python train.py --num_hidden_layers=15 --hidden_size=160 --qk_norm=true --beta1=0.95 --lr_head=0.00689 --decay_shape="linear" --train_tokens=325700000 --dataset="wikipedia_en"
Each number is 128 + 32 x the weight over its row's rms, rounded and kept within 0 to 255. Layers, rows and columns count from 0. Numbers have three digits each. The size before them is the row's rms in percent of the matrix's.

# layer 2 MLP down (transposed), 640x160, rms 0.128, rows 517-537, columns 0-159
099:115068144137107141101083139119125130112110102167125067131098120126179137136144137096135115138112108052099188153107132156096127119159197140112136128054119122086111168137090167053165102133134186155136150103153103090081192129138160107108140107150186170139146157163173150097149106106116103084123174175148144164160156134098111090134084138157138108095111145104110153160054114119151142109178143121082132058105135138112160184085133137138173059191133098126128123121117127181177166029105154
096:122096123120141134122161117154066211128090103142169126143081137109125103134082117103188159123148165165098163126115156119109084171130153143116157178146100130082127079139108074143138158125107099164126129062163103120090099141056148143098128122162114141108182086123160080093117136114102071126148158102108138067141080157107184081147141109233104148077190076142117091130178089155115083170171160117107123149154089164116151133175139108110099121133161066103131106173120088167167134078113158
100:161148083085088158115137116110108126191101120110107178121129123118079119124163126156122132122135137129168078136126113170090079142178141052129184151135161116216110135126103101138156137154108065103084170082141144116177140114164116120116170197175105030191169103089125090168105150132133145134106122128125076063142118175097129122138163095105101123173170137107128089113134145162173088107129086147128123107116137084116145076140202193092130167103115118171151161141203125114147155158101102
103:163129092102114150171135079149129082127100096163089119124153115148152148155121124145117117137100111077088113061161129163156099142139149164115144115128121105125126127157135129118077139112136101152156110076119130076134128119216128113106113101072092068104123116113081177054082139061048136117122161202105152177097109112155090112161163092112127175157143136088127162176198183189156078155177142097101135135070158131098135124115103171174136094134060193124143113130164132114130079129114180
098:136085145116098143155106139149131134185081111142090147156117076128147126129128147154090108142149114199103131127146161123177063149145130136159093132118118126118111217161096143133167147111155117154147105118115135136168101057063194131099114108094134099108186109111124168121185083137175119051185114127176149082104103163102090147135150112127114228111132204078109155143139110141129136140077157142152012120157088146097157137095137102150095133149102164131088069101116141130128159163152131
089:166123081161106139148179163149123135123163105072093156132113074183147097181122148143114170167115081118148126149165109178129158125189098109122128110118090124192133136088150091196110161175129127148108135100111173129123143093046193145151189157165137139155133112178151067127083168136171116128155093075095108132151110155142134079137146135095134142099106126072200110130111169155077184183129105141120101129169141154156141177076168132149122131096142075135101148061144131079162187123093141
100:151165089102181127135161114182161144067074120154100064143091141120162118166141134089160193116132143098120151144069143156106141139158082140169150152128132146140118138149111065110078130130112174115111142049076133176132120061187111091173090153141078153113132120086111178088138102111069067127159121167149217115131110112091137173127152137088143136163129134101117139120119105155117139129172072117121122120170118135094126103141073150090153133105109191105100162178042147150155130146099068
105:147096137159097148132062119139084092101083125150086079170146134103152119175118155088143098103125126189177151094093078090107095138205173098164093136138090138140135118110125090136097157115069127112058157128132162094141145125118153153157138072119155132198101087083125156063141161166133177161126180180078120125121119137082125121137111125167135140192095099041093149138164171160106136098154169141102153120118124095183103167157100141122169090081145092147159060138140082122106126176151128
092:150103074095099171181107104095141118158108141173126161168146108187119152145100111055167170133132122152144122118135109116132149106089114136086161154062163103110099141144090055179112100050154141149142173149143100111107183053106069191120104135125120172129122126172142145119135116122122104094174100146114064156143130132113187183105160122098153137120127123117062156140149136058195172114114132072158192140141122117088145113145107072096120101075117087164107069150105124142146096182127108
089:107105080163105110104131083133127158103181094115058093123121152076133123162077147147113064123107064152178101151107131090115176184099161124114104164148075114157115092070098117117160100155137112101109100162147126147158146076077091138131143153135135134104094149146122134146115122109179151130131142131120197172170118150098205131113153156160097117046194098141189098106170118137142094134092108111084084131143068089154131152138140149057133088111098136064191132173122128085121194126094114
104:133169125136150122086194196170112085125135065123146189141123117150136143106107088166161128135086089127106172130146188086134113075097204168134137155097184053152165142099154125112124065165156131147108154158137145145114095086139145122141114088114142082180114148172121147124066121141101163148130120121154146082136113144116121198163154190119127079143156207159115105099156155093181164127130142059116136129161115124092117143111103070056082169134206123170145131137110099104135123101133105
095:130140072153099090154110207133105165153079169076124134093112150062139075125149164125033177072149132175115061075154194132105132167116148162117152106157113118138141185115135093118144170123130033139124148175101123114146148127120126097119129119097100127163094173147170124128096117091085130124104115132116106130094172142136153100148168182091174096074149157097125128122181109125086138078140161137100086104134150088111126148146186103109104175122139117164128074130113193114100184135071141
106:154182131156102083121095101109143142109105156142143086137119129117108140123146107146160117120107107132157126162138072101085167110112134111159104114156141082173181139106090054139114126168139175102150050124161110127170161144172092133099088105133171151093148097185104112128105167095148127104110145152081158118141106124185100194168071102115155145113087117147155140108184100043104101134124162108147118101137132178072144119167091227113150166051119115091154122187087102126042096114151126
086:144110135085143144150147094152117157162114158098112065146119108165134143060180131091137075127094182121112087114108114121149137175113142150095129157143116148166115067135148115141060127111124092112115131098145077161117132166122122186186179159114094079138114148142100127168159113096125128107074087051105148189114129135103094176160130047119166101058103101137093126171159126183115193136138172154173124197102125126094132182167124126127163182158109166169124120176089072152111119152087092
106:166094149174125175140167096112132134175139151083119081107125150103068100173066159112147140100111132093089145156098166088155115128096150071105067168081188142131168138124126120103194117108143134146114142063129092138151123095110091122146096149094165063181134057127237137081147135146088090151120163148083124137064094106096069076113116087155133128137149080130071125152155101115113130102146148140146121123109136128123124155144085071149123087062129137087140151099116134120122180111070167
085:151114118118110172118196153101140115171103113157163089078124164107044208108155174108148135090152195170156111098126154167136043099103170148140134100071143150122081143139079168146143093128170102068188134107096071127081125138130093102124133216108098116081085135164183111116099113089133150112094158139103114140118141126152127088122166155158124122097107152196129093117104117124110175172092086143134111131172117127146133099102101120098151138182107127117150139132188126121154048157167101
098:160106045058170085144178089183127135101115125134131093062160143074155175122073110124138160144107096105109109101118122149137159125142119108097152136097123086107131131135109185113151188116103078099131148103158136139129163121130127083131098100208134109124155167158158137184149177169170121086036101147177132146110135117173115084133150107113120120088116173085103117160141194158086188147143118152085133154081103176168135148179124082126144104131146085135111148112164106207131072127113165
102:185152135106122171156159065088132180067104213127123166078090130183103136182166061080094130139095092122145131100071161083177117164150099101140129185178140080126120096103161103144180134168116104146107188093116107118116119159154149138116154175092124165175194179109152093120145097155152066144155114145123133127159121132110111085097120139171146199113137154076134163126104147056100131116167166058110153147092159127132150121105137184112128062126154156138120104137114145155123127128116146
086:134055146084075118128114120114149096123158130124127128105120137129183121174073107167160150132092109124094120189153130128097118085163149093067179063126116157132103140182178091116097111068068127104132128128119083123072177231156131107103124084130137121163084099156107122101077092134105088114136160104190159138068145131123125093101147145129120071159035092128154141188126116165151135170125168124099153097120173183119148140090148114133167175133077063135159146127150140166102127111131118
084:076132075148102145087098149134171152181146116137190073058076094157119082114148107122102102103104104110163105112099144188109202111151136081097126120087148122142165166134049075158137090086083109135069097142148088101123134152124113104150145037085122151131104131096130162111101120141155132094098118042154131105158116137121168142121102127152171126116085167110128161097182064124153132099142112161084157164145105122143195097163144151140139148081205147166160131131141144151161142162102092
095:131205124122107111188129117159149102097206111096175139089103164151148060130135166197139119140060132122063067160121069082109184108110117128140145144096109157083102142136072071079091102108126138139114143133117140105109137161154158176136103121147180119138115159078114135112114158140135091125099106171080134160132177067136144173099122071178137159118189201142139159097131145176141128061150111132160129162107134171151126093084169133150083083122134118131105116104083149161084134085100118
# layer 2 MLP up, 640x160, rms 0.329, rows 518-537, columns 0-159
105:103128134092151176153060108142141093106125160132133089149166159106162154143146108140159085115143133075112153244109091149144057148063114139102136062088035100131105119170189164179115148184164105121149182145096155149112117070117111109041090130122055136097113157084123096168144152123098109180165067117129087126112077129100130126119100115116137122148142138109169138115108133132126191123163137123136141119070133133113127117202133135142173135105081108095157151132128146123096117099104155
100:089105069095180120146091161187157176136139160127165172132114169155120159112122090123139126144085102151099164176074158118137088113197090190148056138149101048084105134057103095112098112150119140165142154143129171075139166120095140124146125095116170156091126175116128159136120136184122155109132133068140173151092072113113160125145126151126150113082163138108213141210101069091107173147197085064128113144120117147131124155113079113108122130117083128133148126112135109088097144115119094
100:171198132118129116125100128097120120185117118148145132103144136055145129128135082109111121126049164124136129045092090147176085120121134173109141159132100126153124180100130094161103162138207156083142145123097176121085137174100160124123188178168141160174113094173091072123158103135118150074088118085140108153123183175158113167160133107154112169087198108128174153140101091099163112108115136141160087140116120107110133162084182079120122143145092100119159060160107077184078105115123164
098:047151163074187124038130134159108153115137093144094113114131117126136192179141160110131093098071146104164168124130103167127099079140144126108177145145155101119140108103055158142160117083123095099110071132124091152116117132128170132105147090053121138121129111171178195190132101119135138106131148067080056093161119154147135146156153170165097132138142038076167095097086132136145101072087068133176163101130144116134116109136081159137118148135107084131136160116095136127117158098172130
097:150089174136137159148141100103150096125202118069130110092084173125151115087178132142082067169094129124112125135161101168130166150145154153145099113123175137140222122136110145151120093130076137107102088137123110123136137151158116113190117064152125090079146116123130160235124112125136150133158103116131119104160159088122165094083041102145081210107067070091137117089170159139170132135189162155095146110114134126114135142109107162082133145105122122124124158079083204133157129148145160
098:098121093092140186102124166110124177125158129123152111085110159145094102153103134123137116171105137101132135091123087136141165113129163115136129094119083116068110092164136198200138142146133203125133177164193146156115162115141110174112141066158154150116157132122191159153065092118165122119128120122136111163142204205140104130119121122120138076076146188120112139087186095124144076171090231151117122096148154072105091163108132110159080138163148085069126085143145140090129096108115162
083:086102079175137157141118113101058098157119085168145128154103124151031163149118116134074080124179156171140160172101136176112111113117180177147087145097159097137125163190142127174127166151120131146144121130156065165135119151098121083139214136128133105165128089155131143149129141097099146166132158146115053135121130117123105138143134127177143163160098061095120128118137137174128068120103129142145167145122182131186070138146081043096167156158093170122051122169128135115117105135089092
098:082166162128155123097080092112184179076131110098171170167131117126144182084134079108101121147155128083118096189131129152117131198122104126170163124154155114143097099105149143081103100091119114135091086091137101113144145148131081150125132163109157093159163117115144167143148120116106102144167108126153159121071178067145117146086175173198154055122128106144073125092144104167123163137072141174083173142155150110168094134143088155131179135116093145147090160123125124042200050147116160
116:111135164141187107104130087100149145080151151112073160158113131175107097099121172132135086127148154120102128199111107131181090038152128168044109098157081093113121160146130085093133125136100067114135150125028115163117145166083159071089111147099122144176145124098156194042106132100121113087103162132179131133104127078149115122132124170126104141130185077107134143115118127110124096114118100139088158114098140128141123081171109142126083165144142054139091188112117077142176114145138166
104:116099137062105087117139164173114051064136148142176127176149121128123149113141085127110163137090082180144142118129139064182182103100131191121094137120202132130104126119139140149139065157119145144066173109166122078115082126144165144109108098158113096111138132100105102158107101124107091111093183165072097092128058168101127165149113148154112115088086133135113094121112080126159105103168102135118126140133225138110162161163156129146178154102157113035196105177119104139119130159144127
095:140179162154119161095129043207118159181110100093080177092138108170129183158119115177120057117110109110122161141122208096175116165129146112158120103117181125119135093098153124172120163094093066115082123136195077143106128136152121102163092161083109078174130129138123111151109124065147157205095127134149142151172149159171155099141139156160157191146101088153072216124184075095138155151169162130142141132110151122097109092133108136113125098127124138111099131143087119112161141144117131
113:084074134108142099107090090093133098137168162092183123158128155136097191147175130140156076086121168109129088160106059077098192153136117138209182125101064115175095130130131153136185099130134179118154106137092116133178138142131104176187128107164160125069048099132107073149123078114130145095107111125120143138115129128156148098175135059180132144120143157131113092153154157115111122114127079070113114128110149177092084151169108174184106125181142140121173085109163118166102133132094093
102:152103126120142143071105145120125118080093111165169142132163110136194165192067090160109098144140140115086145152124173167109105086100138084094075155144092157111145128123133164092147158151099144096150102181114175130160104071137159135077114161105116176149107097135170183164054121134122141169143135108174107144146128124157154109093119176107133119167152100078140155069070183166151097092132177076069098136115103083122149135110119175166117152132194106157120100034117126075139117084097167
103:109156154163075119093136127141114150147164141088144147144133143085223154042101151105183146154144114144138136121140139102116154125151132113181140110185097117098126116139133149155136079222140160172087082086170185163150148133093090135137137156180135136050116162107125108163135128153115197140175129103154136111126152140141118177067086119145118093137127142134158199133128156081145109197158197087121098100126169113132126126192077147153142133196119142150130078153111176167150132118157080
096:133135149108154068167129114138093136107195105099160103208075069099180164148124113116133142168132105095119193102148097066155095104137139159133064122149167175092148135185138124086075097084135187119138131141071184068141085188134111112099159136143128130155135100112125133143126127161109137099172098147164117105182108071056128123120115128141156185083078172165132142081167132084116116083113172159165118124118172123106110095107154142099146085082177068142121110136155121102138122178090123
091:119114134122180162145088124122155192161160093081073186144120125088155101109075097140165181139179081180134114149104176088141136164155138079099083151171065076088170123142111138140119125149129121139108119148140143138120145180163146142053153164113110126167145117122087122144150095039134125097112122124139119120096143080144092122141086211112105143138074151130165155160117195116116076115100126082136140070123116134055194102144150147172115093153178137120195131075121156093118139122106095
105:067096133127144129120150150169065119154151073112084178131101149112087044111171183192109082109114133140154101182109102108125086070134118122109146165125138179115176097136099111186141079141079111170135151167123122170133148082103096087142176072102188077120093163101121177150112126128196137140127182165102112156112116176161133122175180142114136100117123126185155100141120115127179176164119089157123152148197149088136166166142114146180090114140136115105065101120143097131140095083131125
101:121100228177100093169133166126134083186131142100185055140175159166122088122118135126133152160112074116202133106099057095153184120128114106114120121145118167103104112144143123091171082165111126104129123128109168104152149125114150105217177138127168128131119081127115146126163117127078157143152180130130161140164137144139175207131096085132167165164121151126131138144117150058139109178209118132121091111181167143095121161128116119097069144142073091123140144102207134088113123137113121
096:131105107107125173111080045136130140088153090096181104112148142116111100137144081138150123125133086109108152152149155068066084141101110177114136139160151087164173149143099123158134084084146111153155188124165111150128119129105089089112136051070145134154148117095126148148093114181182209128167077117216096163124124164148192108161110094152165102091102156133101206126161153100180134143137191117068152146137142113122163089105167089164157141095090145146165112134100118156160131121170114
108:120187115151160183080116103133115106103152149083168118128160107141118109167099176108087109143094119085097144153108153137143170112162130035094171104144157136116178096090109120109144145163154130110058037126170156114157138102206150141139128147130058089170167095179112186161152108157147133081127147138173118174133169138136174104074142139121083149136112129112160175037183104110134121095105145155117120117082130103172095072103146148136120164124113128157138195139135106080117163158094133